Part of a small language model's weights: MLP 1216 SwiGLU, RMSNorm before each block.
Each number is 500 + 25 x the weight over its row's rms, rounded and kept within 0 to 999. Layers, rows and columns count from 0. Numbers have three digits each. The size before them is the row's rms in percent of the matrix's.

# gate: layer 5 MLP gate, 1216x448, rms 0.033, rows 439-457, columns 336-447
# up: layer 5 MLP up, 1216x448, rms 0.0305, rows 439-457, columns 336-447
# down: layer 5 MLP down (transposed), 1216x448, rms 0.0287, rows 439-456, columns 336-447
gate439 096:495554512504498486535478493446502531479517493500531509531473504539516487509522476500492441504481482430500533486482508505434500486515526488491461530498564482496491492501539496484534526488509541483494446519498477510497500458471487523466506508469529525490500501493533517538525478510473530512490523509503503527515508484504482483480467466508
up439 099:495490456486477544502490528520556497552492511456453482470526499489531505469469486477501538436464472472496484486471455466460517503510476530519556499508478516521494490476517491526528509505489519522435527476459495545496498517494493440495532515504492519504490495467546488465524481502474481522522503501491532474480500487489477534469471514477
down439 100:505492447537522523471490535492479501481492491545502523517497464481518507483514484467512509505501449496536551490522487498513486511530527480496502479455468506546482546511523438499475564467501498468509487475481487510558530509484520439482504542507518447522482479504505507514516458479482499482526483465484513461506547485510521496497461480510
gate440 097:540464493530477469498517494511543483475526484510521497536514496491498474523486469525482508487466493513529490485533522526467489459533537512480496507478521507506500506512517484512496521482531474525548505535501482525472484500538470480544488489433515490516463536506526524473519475469482476534547489493486438503522514510498494462462504480461
up440 099:468490472528478500462526527480490470463524489511478466512523506516486469556513448480538513466509515516449514485486494490501538505490476474463538521467510471514486484473483524516544484507496497471483430455477484506503529484475478482482526514501504465485512493497539517492528501501531494502502489493504521451509509502516533522494529462495
down440 101:499495492502490526482487515454501529485546528483464485477478481527515493498485508478451521525519501507491498508488472516516506490499514488533509461518517528492496532488499483508489490518466494534436532499542498492529516494513466458503527479529481492512511520473511515519485525535501503492497510511505558512453506543497537491463514518542
gate441 096:477521506503497498447508492508529522464494466515439519487494487502522522537518503508496485515550476507480537496512522530469479505514517520536501500485523472491503500512485518513489504515461529491530511485458526544494495479498494494523539491489484467535530476498505503501504525478510472531481519467537492474506493495532503457492507493481
up441 096:486532501519526509515470519523499514487491491478529521477542482467495505524559452481508501506498540511520523448519514451499522486507505507484497482507504482473494474523544474447501520524482505512498510498522539492545470470468474499518486504488569498485492541507534491537472462500492496505477548479471476500507505501441501511474472483476
down441 099:504483562514468497519505480499519502540529492478502520499465510560510518482529475497478502503497537500496534472493502490454517527490502527500464501526530506458479485469492433471507508507498513472496505490535483482487527495458539530489479481487487504542504474527516505501504499491512494475493486533489515460449481530501462474499492513547
gate442 100:501499496516523507524513567523559492516511501526483524476477539483516476534506465484502463506557460492488494458488503525506492511579471488505522473514459495477483473477492549532490447513454540493502532488494505506501498470500468497501447486463516481547491489460514492491461514486457502511467473506485455490514543520474491451485519541496
up442 102:532476513525537488528530528502460484463537505498474462448546480489475533497493504488512445522527476484511505533505509541485519518520441547515483488508495530490511522472468517472512583489506504516497503520520478526466490476516504507501500466533484477484489469544436527542475522507535513532448511496510513541472481478444491507461501484517
down442 102:502488486491461491509543505466502495494444511465523489547495510496479503494508485520496483492525525502530518526521511463527517522515500513544502545567519482542465488484525476520480513498503517518466486479504499513545519536517566472515492537505523520495454530464564502554528502477476509491530502497505538460492539497511503472518520541507
gate443 107:535491496494491494475474540505510505466517504506490493483513484509536491523471507466476495481492448474535459497470505498462429470495519508480461522512492505494451505463541421499450499534491483495483494508486492508482477476451443495498508474483533468524484521489528469518518514514522525478507469471486521530498466499471475528521513453501
up443 103:497494552513498475480500517509521498514488473497467494446485529519506521510504458516493511491496528499478495481488485473517450493509511454522489455521510468511460512538493480528496531523505514488525480473510552493514538506541510524527509531475508488503496501502521485496497545529550495518491497480526504517484488470498510478504497488447
down443 103:483476522490515492549504480531515473476471492501473489474487531499490476447483473489517479520510530496521498462461522457499456517533537504501484484487489493484505512521552513513507475482502493499485499502475505493522493508471515500507511519499481446479523458504484535474474505495483438450465462488504489524461523475550500538510481514486
gate444 095:484525474493501508506565506494505434538526527498493489522493510571473489548470491530516533498514488521529459532559502488478518497494455518486481501504461503469506493516544538506521473530503508496474528516520490511492454480474506480525450463485554483517514496536476517540450521492511515488481538470509507517505546524483519488502470492485
up444 097:500511544535542532482504477532504469501471526503540482463499511484478494516503488521504528510502579539492497490424445471524488515537510486561527503550465550529497510471488486515493467503519468487505511552529515470470475501480491543538491501469509505480499524500478529501493466515501483509528454484518504491497559514455540525500543492534
down444 097:468559484516501517480473498477534529487505524476549490471495501453490499474534491462496522530522477487511497477473481494457528521452508496486523520496519492485501519472456496459473498498510510536509498499490500478521506512519514536506533491518478488526507530449550512519535504517526507498503494523507461521528503506509504535470533481513
gate445 104:503529504524449467506516504479476483502508532492482509534491473522504513532542487513486504517479505511443497507512532492434480446496494508491494511513496527460480526497554519509509532492491494498474474523458536496505511455511509468497471456489501530512522536525530496540504515528504526477503512498484545513487516467513534516470509501474
up445 101:532508518482487485490498514459490471540482485508473515524505528497527507545489518456466503525523492531470456491471542492496483493452437532508499495519500502440482515469511520471480529493524482530467439522485510507482514516493506501495486476510509490475493536519523515514522469536468502478526510507458486526464518489489496547502493497517
down445 099:520519478477490557498503542479492515475554498538512509512477519464491520468501566481523519478491499468485501539528496476536484511465491498558514497532514499508536486524499490535508477496432515481457497517490510547497493505448537531497531516522522511516510509546488541447526510511480487529486457509512482471474500511553475525526463516495
gate446 103:513538504499493522529488504525539480460511526517477495513500489504530502525504541564479523492475497451498503485525498504487523526497497530485481551502497499543511490452476470517486507521485497492542497517485459479471463533498481485504506487485515503543493520455445471477494505512416513526485526557501533466512528491489497531497511483485
up446 106:486497554483485497506495519479482503457475458540483518510526505535513449526522451517490489495514495514496518492504514465480470539484461498520487492513504502522481491495473536481520523534498496538521457457565520514498441504505496513507498514493488491526530474462570473487523530486514535471510530511497503505480520516513496560487545492455
down446 105:499483522508507498525486452483506524518539479506453557479483496493470478519476515483508508504461495465546493537512509523474501523481492472481488530509450521476544521507494505428508479485521509529489435532540495495507522462508506503503517464481521499478514497478518486478483511475515528487457471497507493565488513465498486473463503459481
gate447 103:504453513493494483504509499532512489488503476479496541485491462533459505542498511490491496479529502483527486509541458463512479453518490494491482494483500474523470529487475520583453536529497516490519502477495504509489518492494498558507534495526460486485508514468485496523511485509528499505492485474509481496499522488492491501507540536460
up447 101:483499510481488513517501513538473529488486489447493482467483475520500510511517494521477539551506485489494521483454505525493512488500476490512507515485550491519504527480455508533497478513495480506550485499477493533497542508490485530535520508516475469480536540514488467534518527519530488525467486475509525473517525537507522472498491545540
down447 099:491506453519510468529489463505515490466497522519509542506495471500490520480449519476503504487505447465526483536512541453496486510520489485489500528455491502534479506523491525472491498476484529532496494481441490507482495477520524527505544481508532543465494488462510474485473565513475544502493534511518511538539520449482561506510485540475
gate448 107:426455461443520491442482512498522526466521496502473536497466490538473487481513506523483514507530538516490532489508501496529492477485504505478541529479531504503491555499536453508500499531457525472489539520479494517460483496484500502489453489511433507492466473460527499507514452464475521517518517494493492473514494525517472522516571497472
up448 104:466502520498514556512498481493484480480505505511536469485471489462494479484486494523520478458470529530511493512538451532516494496460493492477518476522530517504518493501457530516513444498488508502495499471510532484514471502511500460452478519500512523510478523494489513527488500456486486439491491512529487471492482550504519538483527476507
down448 103:487514560484543491476461451502481489504470465510503496465520493512475532481458526496518480494497449489483479456478432545484487492467523515452532441490454527459510473477485506472495462479521502522521441558493485456493511522492504452479531474546516490443522497479494501528507518523500552538507488480500486489478544514521555503471518477492
gate449 097:523523508436519500524522540481494454513476494535491462451512471548457489497503475563503504503479507527502482471502518507513451490530467505499474504466529511488477498450530530544528486530499511507507513518477506503475524500509500502557480498494524468507513476461475491526488495502506529454488505525507502499475515482507488495537532498485
up449 102:493507554473475522482517471481514481507494503510517535521502527485468527488502499497493473500575536521480528464467474463471484493539492479512496512490457496529491505537481468489483492520509535451558509501501472525522522524505507485459468515514476526503468488536498528572472503503492496498523508511504565515522537516475475511499570506491
down449 101:479512501459521503489519501443560495508476502456484479493530491499496498492521502519525459512460530490512511507483426490506478546487490510506510501486518530501509442481506493495510464494529508507518490489562489487502517533517532504486487518481487478488461497531547463493519503536512476485510491517493514467484512537493532467478495507487
gate450 103:561510463512469482446488533518462493463521496471509485502501518459548527479471497479465488510516470492461537498516517475491497508527506453458487525503454500475485499484507479511497496484501508517508509521506497490473464483498485445526488480474506493522482491527473542473505515515496479499528493490529492476532466486484523491504536494541
up450 104:531526509495470509490486543502499532487485456486468493505479479450496530458505473511468496492484515477526502499489529485476510433480478514516475523497490540450540460486486505473486460506533482511460493550514494494505542498512510487497476513432494501504521490503484503525475504560490464542505529484455447515511477500500510501482467484510
down450 103:504524500485473517523524479499505519503534487487512505455488481454520502442506507445465429492503538468447537538505465499473483471486480483489493519488495484475456478514500507483505492498463515544535515572485500516483495514515492524464511487516538488480504560521494507504486445497484483511489529514476510479552495502486476509476461534500
gate451 103:519505535478495551481521491507508505534462538481514489524470490515487490470509472488484494480520497475510467557486522518506510487485449524490509529490545483481508524499511503468516503536498519515474523522498521464479467520504531519520517490519515534495460507534565493507496491516533513464517507502487465454523454485527522490515511557512
up451 099:494549493531459490550515524461500449460514496509510528482480488515515482486486485559486527505513526495537508497498446481519489533497515511493455480504483514524536478486523502476479462505504480520487542517518499492552494458527475491501505517466489524499564487506512490515472502499497492493511487465504496488523490514482463514488456478465
down451 098:480518464494505504539507530509536500487492483518497538485523502547464533485481514532481501493512492501488508491509452506495511483495507464502457487518480508480492510484486495530467477514489473530508496443505532484525514505494514441505507449487481511531502506521472509470457494503511471528459487480491476508531517529475498463510524507485
gate452 096:446553489453488446480493500499533445533484515464484519540522480512468490512563530475478494466517543524457458511495464544474474511525537472481487504486520507475465495505493497489486472517452524438520485480488481495508449531490491447520505485491546528556490514473532497543484487506511472499543518461502476519496509515484491502493511531485
up452 104:493501485442490511515526498470480521445547518504489516552492523502511503510545516447478502480524534514505480498522523503528491484471510506517474495486511540472491469523449499490493521489450526503510513530482504450539516461487515524529516517431527553491515532488480510504519500518535500469522485470486513479511492482467540490534476475489
down452 103:485493535494465471523505487511471469500496478500467485521492527499502480532540534498465488508523531467444483513479470471511493549519464463553504534568519487480439498518463460491508511519535526512474519520493540462478484518483490438524495448470570459452496547497485507524484508496496499487515482527493471519478496522533497489546538515452
gate453 090:454507485518510476494485492507512522477443490505454527480478539517526501503501488485518493502484512486502474502488452524498538465468525549465491518475494493504488473487504505511464489487546513541532537510500495498520501510491538480521477483481429475528483521478499453476493508514484525529472479482468483480531519506433468484540487535478
up453 090:489510457485499477483451515523493556494476521477471508467492529515490503481460493511481488474489529514526552531500444511494500497513540525514504503536536530511534478490488504483511511445519504451558518511492502525551486514496564508488505515490485512457456535492482418493462527474514470514462473514502464461478481506484500493507489527515
down453 095:494525467528531484502495494503498468514514539461484498473514479538455492427494520507515502466471534522486503508503535499538508471482496478477478503469467527556509500501505489532526503453511538469542515524514516558508472507484545511504512505486536540483503531528526505518514490465506499494499508523495506481455482466496488506465522460505
gate454 100:511485513498516507493484491532463553555508524474488477469454548489505480536523466482489476471463482493511497515493480507487500492529524511499489486504491495502531548484528503511513518531505469468478503551516503470481473563521497477503476494536512480508468507530484513504494558520485553512489477500505493453494498484516498525502491477548
up454 098:488491478518483466500487493542487512456492551474460475478538514517499527479480497501509466524486559481533544521523521433513515558550511457489484510466539557530510491483508555481477459518497517471493480490517468508515473478469488479506471504519476446510485462522534517516495509478507493515516506456489462513518557528493495452466456480506
down454 097:501504469499481553460488505463475514516500499477539472524511496513495545516508507500492540489521550521441494497451564489475477488499497482477473524483489496480495484536482470511541570504482498472506498526495463511506526559496498492475462472465494500537484515477535538511509488549530513500461465522474502498493499483543526497514479498503
gate455 100:495547476466542513512445487527502471469487499537572517539487470490514510542500488513497474510489481479531506469517516483499462526475524514491535522475522483482510480489525523509480502514496513484468499524485495511470483504480513488504446473490513521511508507518517496474525501514504511454486518461511486525519522496486483500510488471495
up455 099:491504493484484498493490520462491531510457478533447519513509519477512491557521524489503511512508525491492507544481508513503507501546506462515497504507496461501515450529514452486497499513505436505451504514547522477496479448464485539513496500485460472491526538543529477527490489489541501494469476462530516519495466510495511465494465523472
down455 099:471476531516489484498514484505499502494493474506498485472498530486460493493518492503518536543560513537507497498482555490492482499521462518494457531528501493501469505562512443521496478513461493469440480484570518511467476499475489514527497526455469479494505541523481485500443521496494545497486529504518519474454529514487511518463536470464
gate456 105:531485456540523457530507499481493535487526503465512511509467498474523515479509484491496502492499500481497463502509503492477537511485502491469473507491457507489483437508510521509503508498510517515475500492537494512505496459487531489519435512487494455517489512518536481516476488505482464486505522464533488437533489511446476511492515514533
up456 100:526472507514506532470530486499467527508464506505445505514507506500547506460511474452497500521506479491536457527474504552485445462517503510504539526502496471487442462553452484485520486491510509521538483519520500508512482489531490483519526475489491497490454512466510496506520497508510501503505481486473541469469500467457482489537488516490
down456 103:478495512484502492517499496458512500493485479529524538503456498512532528515536512522534509502513472468524534510480493499519519492525483483517505509483484464514455504523462462434498517508488486505496518507528578518479528505461459486499526499501495555512517524488511543470471511486423485458487441526463502461572516538529460540487526475482
gate457 093:522526481501517522502501533544516468537521489531486404529430491467513499532495508500480524536506492501465531519526487530502551530463473479490481482495529526502497529464516533520478465520495468507516520525474491495469500539480474482493483442514506452502514488470506474509540547508472544482456502489496490508491491468526487518543489492486
up457 093:500503503505498525498499541512517481515513503462460476543457506460478463488530519522482520517499490487476531553521503497512495480496512442521505477520478471482556482487529522470491488492505457509498512504499483505518514529506506527452499512508509490499495490464477486578492525481516533503504476515533457528458494493468506497528473485483